Weights of a small GPT-style language model, trained from scratch on English Wikipedia.
Size: 16 layers, vocabulary 1525, 13.1M parameters.
Architecture: LayerNorm before each block, learned positions, biases, tied embeddings.
Training: a variant of Adam for these matrices, 622M tokens, 9493 steps.
Each number is 128 + 24 x the weight over its row's rms, rounded and kept within 0 to 255. Layers, rows and columns count from 0. The size above them is the row's rms in percent of the matrix's.

# layer 10 MLP down (transposed), 1024x256, rms 0.112, rows 670-722, columns 128-191
size [100 105 100 104 102 103 104 104 101 113  98 109  95 110 101 126  98  96 100  98 105 104 108  98 114  98 100  93 105 103  94 105  83  93 106  93 100 117  97  83 106  83  88 107 103  98 106 102  87  99  82 109  93]
[[137 194 125  93 115 131 119  93 100 159 138 150  86 142 107 118 176 128 126 101 143 152 146 126 136 108 168 103 158 159  97  98  94 125 117  78 121  90 146 143  86 123 173 162 164 125 127 112 112 142 118 154 101 108 129 130 133 102 124 115  95 119 161 157]
 [148 129 171 127 137  71 160 130 123 106 123 119 143  83 106 114 126 134 155 104 103 122 128 143 118 137 132 151 126 104 113 148 151 142 149  66  83 167 107  99 143 115 128 176 100 112  91 137 114 135 168 131 101 147 120 133  76  82 115  88 141 100  61 155]
 [100  70 112  87  82 138 101 104 101 143 132 127 108 115 123 113 135  85 134 139 129 154 100  84 119 128 122 155 119 132 123 132 142 136 149 107 108 145 129 149 101 129 125 143 118 102 112 117 127 115 140 154 122 158 162 109 142 121  97 120 109 152 133 155]
 [140 140 155 121 131  84 117 114 125 132 114 105 130 146 113 152  98 105 103 121 106 136 125 172 107 127 115 124 112 152  99 114 141 112 110 114 141 175 145 163 141 120 105 167 100  90 117 132 129 121 103 107 116 152 148 112 145 112 125 107 108 120 133 129]
 [ 96 183 102 143 161 166 101 117 110 107 115 176 107 119 199 176 133 123 124 126  84 115 140 118 131 136 114 140  64 143 129 121 120 154 148 110  85  96 125  91  56 124 124 131 132  82 133 175 146 176 110 131 154 138 111 161 121 149 119 167 119 165 128 135]
 [143 119  97 126 124 166 148 137 121  87 104 142 138 115  95 112 116 164 181 139 137 103 135 135 161 131 108 118 137 134 120 129 124 130 142  97 165 113 176 103 101  92 124 136 148 124 106 126 160 120 116 135 145  96 100 144 165 160 149 141 110 118 106 151]
 [145 151 129 165 133 134 113 114  96 195 150 104 122 145 117 130 167  94 123 157 121 113 129 111 126 135 126 127 138 122 104 107 112 158 105 102 171 160 139 110 113 125  64 146 115 125 111 110  88 126 142 134 119 127 150  98 117 123 121 102  98 150 151 144]
 [ 95 153  89 109 122 143 125 105 127 159 147 137 134  95  96 116 159 114 106 186 107 180 102 171 128  79 155 144 149 152 107 106 163 132 133 122 158 125 153 123 138 154 134 141 107 141 106 179 124 106 132 119 111  66  86  84 120 150  91 141 145 134 162 125]
 [128  98 123 154 139 122 164 115 144 100 126  96 119 126 105  65 135 112 129 133  80 116 108 117 106 146 150 121 136 141 110  82 155 154 113 120 131 173 160  94 163  92 130 129 137 129 121 138  94 133 133 127 145 138 143  91 122 123 121 165 105 105 160 180]
 [119 124 115 141 161 106 115 129 107 169 114 131 104 183 125 110 131 141 159 153 140  85 120 113 116 133 153 124 102 111 104  96 177 142 124 118 138 169 174 153 123 139 121 115 160 147 136  97 152 116 117 110 136 160 126 138 109 116  87 128 116 115 115 108]
 [110 116  60 131 178 139 143 118 143 128  82 153 125 120 161 140 125 129 124 113 176 130 171  90 127  93 131 111 131 168 122 186 155 125 132 150  68 125 120 120 133 151  52 129 119 120 134 144 130 119 111 137 107 106 157 104 130  91  97  91 131 146 149 168]
 [156 167 133 138 134 110 138 126 171 133 124 145 123 109 169  83 122 126  94 144 135 141 128 139 153 152 110 118 111 156 126 125 133 133  56 144  99 164 104 156 117 165  78 132 152 142 134 128 126 116 140  81 159 144 126 145 107 127 149 123 134 132 109  95]
 [115 169 151 157 149 150 135 144 102 122 153 170 113 144 129  84 142 135 115 145 164 132 138 119 168 129 109 117 124 155  83 134 127 163 152 133 153 137 136 115 117 105  94 156 114  88 148 105 114  84 148 136 115 138 116 127 129  90 130  86 150  92 132 103]
 [130 104 130 154 160 112 141 151 155 162 112 170 141 110 143 161 146 123 167  83 156 162 120 151 116  91 114 158 119 136 128 121 143 119 122 124 140 125 155  92  96  93  82 135 169 133 147 172 169 148 159 132 122 148 129 126  87 123 132 130  81 126 139 109]
 [ 89 131 122 116 132 146 124 119  82 128 154 138 105 153 146 122 155 113  98 112 168 151 128 115 138 176 125 152 138  96 105 129  87 137 115 135 134 148 131 125  90  86 134 144 130 115 137 112 112 149 128 115 162 140  70 155 126 145 102 118 138 119 157 127]
 [158  82 109 109 118 165 111 122 154 140  73 130 129 132 124 132 111 160 120 113 105 120 111 145  83 116 115 151 117 133  96 115 118 151 154 130 130 125 104 139  98  89  91 123 123 174  96 124 165 130 123 129 104 132 145 119 105  70 123 185 139 121 128 105]
 [ 66 109 139  79 115 140 116 120 127 120 113 104 116 143 116 112 131 129  86 139 103 143 118 153  92 105 140 127 126  95 117 126 132 144 119 124 104 137 105 164 132 139 152 132 113 139 134 166 142 148 163 133 134 130 107 125  97 131 114  98 136 102 136  64]
 [134 112 140 144 152 144 125 119  95 154 150 159  69 125 118 109 135 139  85 166 106 157 115  72 149 115  81 123 147 163 125 103 126 117 129 168 105 150 156 111  75 136 126 111 161 138 123 170 129 115 120 133 153 172 148  91 119 130 153 122  96  97 104 161]
 [135 126 103 129 126  91 107 137 125 140 141 114  96 102 118 142  84 121 149  81 120 144 113 136 156  84 136 142 191 140 145  86 147 141 168 120 112 119 157 111 104 110 135 128 115 140 132 103 123 135 165  94 102 125 129 112 120 130  97 140 139 123 147 127]
 [107 140 141 164 110 158 166 126 128 144 120 127 167 120 150 119 100 112  95 141 165 162 140 140  85 103 174 116 149 163  89 159 129 157 111 118 133 135 114 116 129 125  89 121 103 146 144 148 136 117 163 158 133 189 174  73  78 134  92 143  89 118 110 147]
 [136  87  97 144 136 132 150 118 179 130 143 120 121 110  89  95  69  89 128  72  95 100 122 120 128 138 145 112 148 139 138 159  91 118 120 133 114 132 119  88 170 136 100  96 139 154 106 110 144 157 118  91 108 141 124 126  94 119 159  94 112 108 124 131]
 [165 117 123 164 129 146 117 121 120 107 153 153 144 123 121 115 136 130 117 114  99 163 151 126 128 111 134  90 115 158 106 131 151  99 133 164 119 120 160  95 120 160 159 144 134 140 117 111 100 132 134 127 112 139 100 180 129 125 103 121 108 179 131 180]
 [113 141 129  85 123 117 114 132 128 131 121 130 149 156 138  91 110 108  71  79  94 136 151 124 123 130 142 181 173 115 103 104 162 100 171 104 129 109  88 131 125 143 129 148 121 138 172 116 150 175 151 164 127 119 152 127 116 143 104 170 102 176 147 122]
 [ 98 130 112 120 101 115 152 101 139 153 109 145 178 109 116  98 106 147 144 104 133 112 168 147 136 103 136 155 141 135 169 153  73 161 109 138 153  98 124 121 174 146 111 112 121 124 150  78 131 108 118 151 108 123 120 129 120 112 110 137 128 140 118 111]
 [ 94 113 139 119 161 117 141  99 147 106 141 104 143 130 115 177 108 124 101 139 154 128  91 129 125 120 118 140 110 110 146 102 123 145  95 153 164 147 122  80 115 139 141 101 119 105 158 170 125  82  69 140 119 125 147 139 131 155 146 133 111 117 165 132]
 [151 141  80 110 118 151 171 123 109 166 135  77  80 103 151  95 133 133 156 130 135 121 139 123 127 106 119 148 138 132 127 131 122 127 105 126 140 139 105 121 160 117 125 138 139 137 180 114 127 126 125 145 149 113 105 155 110 148 136 147 117 159 166 124]
 [ 96 162 136  91 146 120 119 104 110  96  74 106  94 130 110 126 100 141 149 138 141 171 128  87 110 144 131 143 118 144 109 122 147 146 193 141 125 171 175 108 138 172 102 108 148 112 130 104 160 145 173 153 135 166 131 120 129 137 132 108 117 118  94 123]
 [140 121 133 128 141 140 122 159 148 136 114  99 137 132 112  60 138 113 141 153 125 127 118 151  95 119 140 106 149 138 123 104 125 154 125  92  82 142 192  85 155 108 106  74 115 154 127 146  72 134 137 167 115 140 134 131 121  85  94 179 153 119 135 134]
 [130 147  98 159 170 111 167 149 147 130 106  89 123 184 119 109 129 130 112 175 148 100 175 134 164  85 170 117 116 163  69  60 139 141 101 118 164 132  95 133 105 116  92 126 104  91  99 112 101 118 123 160 142 106 137  98 132 166 130 106 101 160 146 153]
 [156 139 128 114 121 123 147 128 136 131 143 139 115  96 126 209 167 145 110 130 121 169 140 114 149 101 125 108 140 100  91 132 148  96 128 125 135 152 107 108 136 112 173 148 133  96 111 142  88 135 147 110 121  88 157 125 130 137 118  96  98  96 152 133]
 [114 134 109 141 111 164 137 120 162 159 122 117 174 169  97 179 108 148  70 158 110 167 118 115 121 145  89 127 135 104 131 100  91 131 134 141 121 120 105 126 167  95 129 109 110 124 127 162 135 148  95 145 118 119 131  99  92  94 133 148 148 118 134 110]
 [117 104 135 121 143 134  96 142 173 143 112  92 160 156 183 135 124 133 153 116 150 137 106  98 127 144 129 111 150 138 107  94 134 106 149 125 157 123 160 103 133 129 159 100 139 132 116 122 150 101 141 125 135 146 134 150 140 156 103 141 147  80 114  93]
 [117 131 129 141 124 106 119 137  98  87 151 103 151 141 108 116 127 118 111 141 122 125 131 137 116 127 126 156 150 147 107 130 122 147 137 158 106 140  95 130 170 159 161 135 109 102  98 160 147 128  82 108 153 148 138 134  99 117 102  86 100 118 129 111]
 [107 122 124 131 127 121 124 153 121 108 114  92 147 150 147 144 133 116 111 118 129 101 120 141 115 137 125 126 162 132 140 143 115 115 123 126 129 126  99 131 149 141 124 130 114 104 125 113 137 115 140 137 150 163 139 127 131 171 129 110 129 157 143 150]
 [144 152 175 142 113 150 142 106 106 156 100 174 100 128 131 104 108 118 122 133 121 136 162 116 128 124 133  83 124 142 136 104 131 132 140 186  99  80 122 164 122 116 159 129  83 132 139 131 105 163  94 158 173 137 119 130 140 161 123 127 131 139 135 103]
 [129 156 102 167 137 147 121 166 160 150 139 111 142 120 162 121 156 157 136 110 124 138 153 151 104 107 114 154  67 116  89 104 158 135 107 146 107 130 173 147 111 136 157 128 138 131 151 153 147  80 148 164 123 137 110 152 148 139 108 163 139 108 120  98]
 [122 117 112 157 114 102 127 125 118 156 121 116 142 105 135 115 103 131 113 144 141 128 167 140 104 120  86 106 149 168 163 131 154 113 111 175 108 136 133 126 132  81 148  76 133 119 150 144 147 114 120 131 125 145 161 120 118 137 178 162 150 145 157 138]
 [128 155 101 154 151 142 100 108 160 119 199 106 100 130 140 119 151 150 123  89 124 130 115 118 114 117 148 171 129 132 154 178 109 123 128 100 132 114 134 141 140 132 114  69 197 125  99 120  97 145 176 154 137 126  90  98  93 118 115 172 155  60 120 106]
 [133 124 165 138 133  84 136 136 204 114 149 145 105 147 126 108 138 173 132  96 141 112 108 138 110 141 104 101 154 129 136 149 118  86 158 132 135 139 129 138 115 144 165  96 137 119  91 160 137  91 131 124 126  91 133  94 106 135 111 157 128  97 157 158]
 [111 141 104 128 187  95 153 180 140 136 106 140 126 107 128 119 113 138 171 111 164 147 127 122 146 164 120 173 137  61 139 133 109 128  96 124  92 139 169  99 137 109 120 116  98 128  98 152 109 126 134 134 144 131 143  93  96 133 124 131 148 102 125 147]
 [137 137 115 128 139 118  91 113 109 110 110 144 191 127 148 122 132  86 110 168 132 112 117 130 111 123 142 153 173 146  90 153 152 164 109  96  79  84  92 132 166 136 112 102 137 143 155 105 140  99  83  87 109 115 129 155 101 141 118 164 152 117 116 165]
 [120 112 138 117 140  85 134  76 164 160 140 141 152 138 129  80 139  94 160  99 133 159 140 118 136 133 107 113 150 161 150 125 115 131 149 116 131 123 130 127 165 118 144 119 123 117 120 131  60 152 116 162 119 133 115 158 155 111 103 124 125 159  95 167]
 [139 138 165  81 140 133 156 178 144 149  69 172 125 110 111 120 122 107 175 161 138 108  87 142 113 120 141 109 138  94  89 144 142 103  70 103 152 111 150 161 115 120 111 150 126 161 133  93 174 103 139  85 138 158 118 112 167 117  90 198 147 140 149 140]
 [131 113 174 107 124 166 120 165 108  86 144 120 147 108  87 118 142 120 157 131 128 122 160 111  97 158 143 109 128 116 162 138 126 105 166 141 133  92 120 149 110 134 157 125 108 144 127 155 141 134 137 125 142 181 152 116 184 140 136 158 116 163 140 174]
 [140 134 128 134  98 192 108 108 119  96 146 115 141 141 110 143 138 121 141  84 134 160 136 150 119 158 104 195 115 146 133 120 131 140  94 106 123 165 129 114 115  95 117 111 106 131 169 136  99 112 111 161  66 128 148  99 163 161 158 142 124 132 142 153]
 [139 109  91 126 133 147 172 127 101 143 109 157 160 169 134  93  96 132 150 119 151 103 115 103 132 154 137 110 135 115 139 162 155  92  86 118  95 108 109 136 130 118 133 156 119 132 146 139 114 147 159 107 102 123 129 115 110 156 146  99 138 145 111  82]
 [ 88 104 120 112 100 131 124  87 102 147 121 116 117 147 120 145 120  91 106 178 126 119 147 136 131 140 104 139 110 102  84 153 144 154 126 102  96 109 120 134 129 157  98 156 126 143 132 123 157  64 132 109 134 100 126 173 109 128 143 126 139 129 105 177]
 [135 163 104 118 141 129 176  91 112  89 115  98 161 116 120 148 151 151  82 121 112 150 135 114 132 143 139 121 138 141 121 125 158 120 151 120 101 153 115 139  92 143 112 121 133 118 125 148 183 111 141 185 103 119 116 152 157 121 137 164 119 159 170 109]
 [126 137 193 126 157 128 161 114 127 161 132 136 132  94 136 166 143 157 121 108 164 111 131 150 131 121 130 117 103 135  90 133 145 131 116 129 151  99 152 107 147  97 118 119 129 119 124 128 109 129 140 160 128 129  77 110 153 166 161 105 112 107 131 139]
 [119 116 120 135 130 119 137 121 123 119 102 114 134 113 105 101 151 147 154 124  99 125 127 161 173 114 123 154 132 141  78 106  97 135 162 153  74 119 123 118 140  96 106 110 141 158 146  83 123 112  97 130 143  94 180 128 121 176 142 140 159  92 152  96]
 [190 123 125 129 126  82  86 139  99 106 178 124 131 148 115 140 136 110 126 132 134 127 123 117 149 173 151 143 124 138 149  67 145  88  76 134 117 143  83 124 145 187 142 136 136 158  90 181 105 106 102 123 121 177  92 122  67 168 128  78  97 121 147 107]
 [115 141 115  87 133 148 121  88 111 157 108 144 179 108 161 148 159 136  91 115 171 139 104  81 149 144 116  80 118 159 121 130 163 147 133 165 136 114 125 163 142 135 101 145 122  78 155 191 129 136 149 136 190 139 136 161 158 156 134 151 163 110 146 172]
 [145 139 119 155 155 138 148 150 116 163 137 129 122 121 110  84  85 188 180 157 151 176 153 148 132 151 151 163 194  95 132 180 100  91 132 158 134 148 142 116 109 145 120 103 116 165  94 110 146 128 139 127 140  87 140  94  88 142 136 120 152 117 106 128]]
# layer 10 MLP up, 1024x256, rms 0.12, rows 671-722, columns 128-191
size [113 100 107 100 104 105 103 108 116  99 113  92 112  98 139  94  99 100  99 103 102 114  99 113  94 100 101 108 103 104 102  88 105 106  91 103 116  92  84 110  82  85 105 103  99 106 102  87 102  80 110  91]
[[138 120 112 110 139 139 157 130 134 100 151 143  92 146 116 113 113 133 170 114  94 119 106 109 112 104 103 139 115  83 116 171 120 105 138 152 109 119 166 145 111 159 148 118 112 119 111 173 136 149 140 100 122 133 114 130 171 168 102 127 130 138  60 143]
 [120 104 169  94 126 151 138 164 172  90 135 100 134 122 100 107 143 153 134 164 114 108  78 115 148 106  89 120 129 120 152 127 143  98 137 118  66 116 102 127 151 158 142 121 113 140 120 116 174 158 100 109 152 128 150 126 104 131 107 120 123 140 124 105]
 [106 134 157 155 122 117 118  98 141 110 120 120 135 147 134 108 146 156  90 127  46 116 140 155 154 100 105  94  93 152 133 159 176 113 169 144 119  94 147 147 149 127 113 149  91 160 122  98 154 127 140 109 105  73 120 150 168 111 156 130 146 115 140  77]
 [114  99 151  86 139 136 145 107 152 130 147 107 153 117 149  93 108 163  92 116 123  78 125 151 139 142 125 111 105 137 129 108 105 113 164 196 164 119  90 145 149 125 116 155  91 148  77 128 166  84 128 153 123  98 135 130 141 132 147  78 148 126 114 108]
 [164 134 128  91 147 162 155 146 118 105 137  73 126 112 123 134 120 119 146 111 126  92 148  97 102 142 103  94 123 109 108 170  88  89 122 150  88 108 153 137 125 127 101 136 121 114 122 108 140 142 113 132 140 104 107 111 138 129 140 109 132 161 143 106]
 [119  90 147 128 151 130 158 156 122  49 167 123 157 183 148 130 101 122 158 128 102 147 122 120 174 124 126 126 125  97 188 155 147 102 153 145 110 127 123 115 119 176 105 123 110 142 143 104 124  68 130 126 101 127 141 112 102 107 121 117 155 158 147 144]
 [136 114 140 102 169 155 101 160 135  94 112 140 122 146 130 134 106 133  70 156 121  96 140 116 149 103 111 118 122 173 147 178 140 139 110 187  95 132 158  97 118 140 121 134 112 157 101 158 163  81 145 121 134 131 103 123 155 104 147 107 156 115 102 117]
 [149 126 117 121 141 127 162 122 136  96 149 105 135 151 121  83 143 107 142  89 118  97 112 141 112 111  67  97 130  92 119 135 119 100 135 149  98 126 124 121 116 180 121  91  97 146 151 128 155 110 136  96 161 126 137 109 121 106 144 144 140  95  96 168]
 [141 113 132 112 128 115 129 126 164 108 142 128 171 111 111 108  94 159 139 122 123 159 117  78 166 135  84 111 132 135 140 119 130 121 124  83 115 160 129 119 100 141 111 124 134 132 102 120  86 175  67 124 125 149 137 135 131 142 156 121 126 156 159 121]
 [147 104 135  91 130 161 129 154 125  91  91 131 189 113 150 137 104 101 145 112 108 132 113 135 103 127 110 153  95 129 116 184 162 108  94 141 103 145 124 111 114 140 122 127 101  89 156 121 140  82 124 116 120 100  80 177 111 113 120 144 139 129 155 177]
 [148 146 105 126 104 143 111 142 157 152 129  72 184 144  74 115 128 138 152  78 107  92 131 117 126 130  74 125 142  84 141 150 120 103 148  95 155 168 139 122 132 105 108 128 156 151 167 157 116 130 132 111 155 135 128 127 150 136 142  90 146 129 115 134]
 [146  81 103 156 148 100  95 119 140 120 128 125 159 150 131  99 130 180 134 117  90 102 131 159 140 125 120 114  92 139 106  94 156 130 145 134 137 126 117 168 140 120 141 121 130 120 108 163 149 124 130  95 117 144 122 199 107 157 112  70 144 169 102  88]
 [151  93 163 134 105 183 122 143 150 117 147 116 140 118 137 106  99 111 126 105 111 139 126 145 167 110 100  96 130 130 146 174 145 110 183 109 129 139 114 142 121 133 100 108  96 178  92 163 132 120 130 158 149 124 114 106 103 103 117 113 122 115  88 125]
 [123 126 124 146 121 115 111  87 175  97 107 140 131 125 117 117 145 111 165 110 105  91 132  99  94 107  60 161 144 148 133 117 139 135 112 143 169 116 179 151 113 138 123 121  76 158 132 147 104 115 111 152 112 114 120 121 101 114 157 141 140 102 103 141]
 [140 108 113 148 131 158 114 147 129 121 103 135 129 112  55 141 104 162  88 108 137  88 118 126 100 122 117 127 142 124 155 122  78 134 157 119 147 165 145 132 122 132 139 147  99 124 146 108 146 105  64 147 163  92 150 127 137 131 158 109 124 141 153 109]
 [120 140  89 130 103 102 139 134 144 120 135 157 105 173 119 144 136 143 170 115 132 138 126 116 102 130 132  92  92  94 165 139 133 117 151 156 107 138 147 110 112 190  92 121 134 122  76 109 130 164 108 130  97 135 143 139 148 186 157 152 153 155 113 166]
 [114  97 167 132 124 124 140 133 100 115 102 141 143 121 146  89 148 144  96  54 129 140 117 124 104 160  63 115 132 150 120 144 125 105 146 160 105 141 142 133 119 138 110 150 139 114 124 170 153 126  99 116 165 138 139 110 154 156 134 117 121 131 109 115]
 [ 85 130 124 117 175 131  81 128 158 132 149 145 116 136 134 136  99 121  92 122 110 150 157 167 176 116 117 161 123 122  97 149 112 131 113 118 170 110 145 152 120 123 159 184  85 127  98 131 138 100 126 133  92  54 133 198  82 165 100 162 146 122 115 145]
 [ 75 113 140 117 130 110 135 105 126 127 118 121 148 142 140 142  88 161 119  94  87 122 140 136 101 107 136  86 148 133 113 174 125 155 150 133 137 127 124 134 126 164 128 116  84 128 171 114 130 103 149 108 122 158 110  96 102 165 111 110 121 136 105 140]
 [109 136  96 113 133 117 127 163 140 131 107 127 154 130 133 135 166  98 160 109 107 139 136  98 135 159 125 113  92 160 131 122 103 130 131 155 134  87 140 126 134 152 161 138 138 108 128 134 123 151 128 115 128 150 121 177 113 203 117 114 133 187 133 111]
 [125 142 174 156  87 143 114 136 108 118 167  83 107  89 118 139 194 132 160  89 143 112  93 135 155 147 131 124 134 129 132 124 140 121  74 138 110 132 131  84 108 114 110 150 109 144 144  99 110 107 133 138 132 123 132 153 100 151 120 126 104 138 151 130]
 [126 121 129 122 129 133 145  98 129  94 126 108 135 155 122 127  82 114 138 105 131 102 129 102 121 112 121 105 139 123 127 140 119 127 176 114 110 140 175 120 140 153 153 179 133 155 129 106 150 108 137 102 113  89  84 157  92 162 144 106 132 141  94 117]
 [137  99 104 116 121 142 133 110  88 131 152 120 145 158 137 149 109 108 142 147 148  95 143 123 111 111  80 114 113 128 122 155 114 134 111 109 125 129 131 137 150 131 149 153 108 138 109 146 149 102  78 110 110 120 127 141 150 137 141 130 106 168 101  76]
 [165 141 146 103 145 109 149  72 106 129 125 118 119 115 114 105 153 106 121 113 119 149 157 144 165 141 128 150 122  74 104 168 102  91 117 161  85 109 117 130 140 103 119 139 131 139 125 154 123 145 118 126 113 135 117 132 165 125 137 116 134 131 130 117]
 [153 103 153 125 133 130  87 111 166 140 133 125 152 184 114 148  97 125 107 116 110 100 116  93 126 104 117 104 147 158 116 114  95 105 134 115  99 124 156 127 128 166 140 148 169 176 107 121 108 174  86 133 146  56 143 145 127 137 127  92 135 132 150  88]
 [127 132 163 130  89 129 122 173 156  97 154 136 117 139 135 118 174 160 105  74 129 142 117 137 126 121 126 162  95  79 150 139 121 135 150 145 112 138 121 134 116 155 117 108 103 174 175 112 143 156 128 120 134 154 150 128 125 138 138  90 141 151 142 120]
 [101  90 102 155 179 124 163 119 131  94 116 132 120 144 116  95 120 138 104  86 151 118 121 133 130 134  99 104 138  95 150 154 100 127 109 129 121 104 127 131 146 163 168 110 110 146 155 112 129  84 149 109 168 136 165 154  98 124 140 138 113 114  90 160]
 [111 133 133 129 155 136 115 125 113 106 156 131 114 137 128 129 122 182 124 100 116 116 136 144 125  82 148 119 124 113 114 144  93 131 129 138 133 152 107 109 123 159 119 112 103 142 128  99 116 136  73 130 112 119 102 119 143 168 171  99 155 124 125 116]
 [ 96 130 115 132 144 139 112 120 127 109 132 159 184 109 116 154  76 142 107 124  87 132 159 156 142 109 120  92 127 128 121 148 164 114 154 144 113 136 117 154 101 105 144 142 138 170 107  91 124  97  90 161 102 113  90 135 143 132 140  98 146 127 138  97]
 [152  77 145 127 131 165 111 123 128 129 154 153 149 130 133 105 125  91 111 119  99  95  96 111 122 137 137 110 138 166 169 166 142 129 160 126 139 116 114 134 138 115 175 119 120 135 105 121 138 110 165 116 171 126 162 154 140  95 137  58 155 139 100  71]
 [125  66 129 145 121 104 125 151 126 116 133 138 130 118 140 160 132 147  94 115 126 100 133 108 135 137 117 110 151 171 135 121 106 118 187 143 124 143 120  84 165 134  58 133 125 144 154 130 134 167 136 127 122 127 131 120 165 103  84 137 163 124 141 126]
 [139 105 109 109 175 145 146 117 155  77 128 146 123 127 142 132 133 111 111 145  87 103 130  92 128 132 130 143 159 135 152 101 144 102 132 131 121 171 114 104 118 107 167 113  79 146 153 154 117 141  78 176 133 115 123 138 105 121 131 107 146 125 104 102]
 [122 135 120 158 122 127 126 127 126  98 111 138 137 133 148 167 138 123  79 151 123  84 144 125 124 127 126 152  72 132 135 119 167  61 117 140 148 153 164 104  97 127 113 108 100 119 109 124 145 132  97 160 118 126 153 149 105 142 134 136 130 158 103 148]
 [130 141 143 127 109 159 129 141  99 123 127  76 142 141  81 111 130 164 106 153  98 131 120  92 173  88  99 101 110 127 130 120 139 111 141 134 121 129 163 100 150 132 135 157  96 129 175 111 109 111 129 146 142 148 129 121 126 106 146 132 129 172 134 144]
 [177 166 127 144 111 126 120 123 144  90 129 151  86 144 155 143 177 109 125 159 137 124 120 144 129 101  53 112 145  70 118 139  97 113 120 159 115 104 139 136 104 147 168 154 153 175 114 154 122  49 111 146 146 149 155 123 137 156 149 137 178 118  93 141]
 [100 122 148 124 112 124 169 134 111 113 121 102 107 111 102 100 126 130 129 131  99 141 138 148  90 119 113 108 143  88 140 115 121  96 116 141 178 175 136 125 119 147 171 132 139 171 145 153 119 120 128 114 157 141 142 135 108 139 183 137 172 134  84 124]
 [167 142 125 142 146 120 171 128 134 127 114  75 118 162 117 166  98 131  90 115 105 149 123 119 111 111 105 137 133 167 141 114 128  98 129 100 134 142 129 169 119 127 135 107 133 198 149 103  99 110 109 111 156 138 135 187 128 148 147 136 135 122 107 111]
 [111 105 143 111  92 147 128 114 126 122 183 127  99 144 135 134  84 132 174  99  93 107  95 176  98 123 103 100 121 139 112 128 133  87  72 143 139 147 145 119 112 126  91 110 144 117 101 145 137  82 152 128 130 114 152 107 143 161  71 135 174 120  95  96]
 [121  99 144 141  79 131 102 101 123 152 146 129 111 152 146 133 159 121 124 132 113 134 143 129 109 116 156  95 126 146 118 150 133 121 162 112 132 135 101 155 149 137 136 138 139 129 134 125 123 147 123  93 132  81 137 140 153 128 116 139 113 158 130  78]
 [ 76 107 162 122 115 116 170 102 161 122 111 155 134 168 137 164 169  97 128 113 107 143 148 123  95 152  85 124 120 131 155 142 102 106 115 194 120 127 156 151 129 120 152 121 154 125 125 186 135 136 115  73 159 143 105 115 146 147 144 141 149 164 113 116]
 [147 117  84 116  89 152 146 160  75 117 128 100 105 176 107 142 114 141 102 175  72 121 111 158 109 123 134 111 127 145 124 126 160 125 117 118 107 155 109 126  97 130 126 163 144 137 149  98 170 136 115  98 161 121 120 142 121 127 164 130 150 109 146 131]
 [158 125 121 138 176 137 151 147 171 148 116 118 118 136 120 129 134 149 132 127 158 136 163 105 150 147 121 105 101 158 159 112 106 152 152 158 103 153 156 127 112 131 160 154 119 132 154 154 102 131  72 133 115  84 114 153 131 121 121 105 157 103 118  82]
 [138 122 150 135 138 149 130 129  89 134  94 169 146  92 127 137 127 145 150 116  96 127 145 151  93  91 102 144 144 114 117 150 123 100  96 150 121 122 129 121 117 109 125 116 132 134 163 151 108 142 120  73 173 112 150 135  92 133 132 160 151 113  65 115]
 [117 130 119 130 129 182 143 111 189 126 145 147 154 130 129 127 112 128 141 104 118 105 118 148 116 120 116 101  95 114 109 117  83 114 112  91 153 169 143 133 156 120 135 122  75 124 123 117 128 159 143 122 159 114 151 142 100 131 125 131 120 142 102 154]
 [124  77 129 138 137 122 173 109 165 101 126 100 145 162 121  97 148 144 144 123  68  93 123 134 142 149 128 112 125 140 108 188 116  92 102 119 105 123 128 184 127  89 165 127 136 148 107 144 149 106 137 107 129  97 107 166 168 130 106  75 137 169 129 136]
 [130 109 153 126 156 146 149 134 154 116 134 141 124 162 117 156 145 112 125 113 128 156 137 117 111 120 114 132 115 104 162 126 139 113 128 187 113 115 119 159 113 133 124 152 110 113 133 186 133 128 103 153 116 107  77 127 118 124 109 146 144 109 100 106]
 [127 122 114 102 100 131 160 150 162 115 139  94 121 146 146  94 119  83 152 102  94 133 130  98 101 146  80 127  73 117 141 126 139 144 151 129 101 144 158 113 128 132 116 156  99 150 110 106 117 146 150 145 139  83 135 133 168 138 147 125 136 138 142 138]
 [139 121 115 130 169 178 169 138 132 102 142 143 171 150 115 191 170 143 161 163 109 165  63 128 162 119  84 141 123  96 131 124  96 114  91 122  98 124 112 109 124 172  95 146 118 117  96  82 123 144  89 130 136 144 163 147 126 134 122 133  98 107 116 111]
 [132 114 154 134 120 148 104 131 135 126 110 100  89 112 119 129 117 150 162 171 106 121 148 154 167 134  95 101 119 107 173 132 152 135 150 125 124 113  69 106 132 117 140 163 128 159  95 113 114 104 102 132 147 126 135 135 159  94 112  73 138 136 127 124]
 [ 88  98 150 128 131 151 116 132 153 105 106 123  98 141  66 107  91 144  92 134  95 124 113 134  94 105 103 131 106 155 147 164 166 107 177 139 151 169 133 149 129 110 156 141 120 100 156 122 134 110 132 119 122 129 171 166 179 133 146 149 123 129 131 139]
 [148  87 130 141 173 127 147  82 116 148  89 125  83  93 134 176 144 120 152 106 133 106 120  99 111 147 121 147  81  82 117 115 106  80 133 131 146 128 111 168 120 145 136 158 129 137 114 120 108 170  92 152 138 121 124 140 128 161 116 118 146 164 106 131]
 [139 105 143  92 177 111 169 162 144 110 119 103 110 142  75 114  80 187  58 125  50  98 146 134 133 120 133 107 161 152 170  96 148  95 141 145 113 111 105 116 123 146 137 132 152 131 144 170 172 112 108 152  95 112 132 142 115 170 100 113 127 123 127  89]]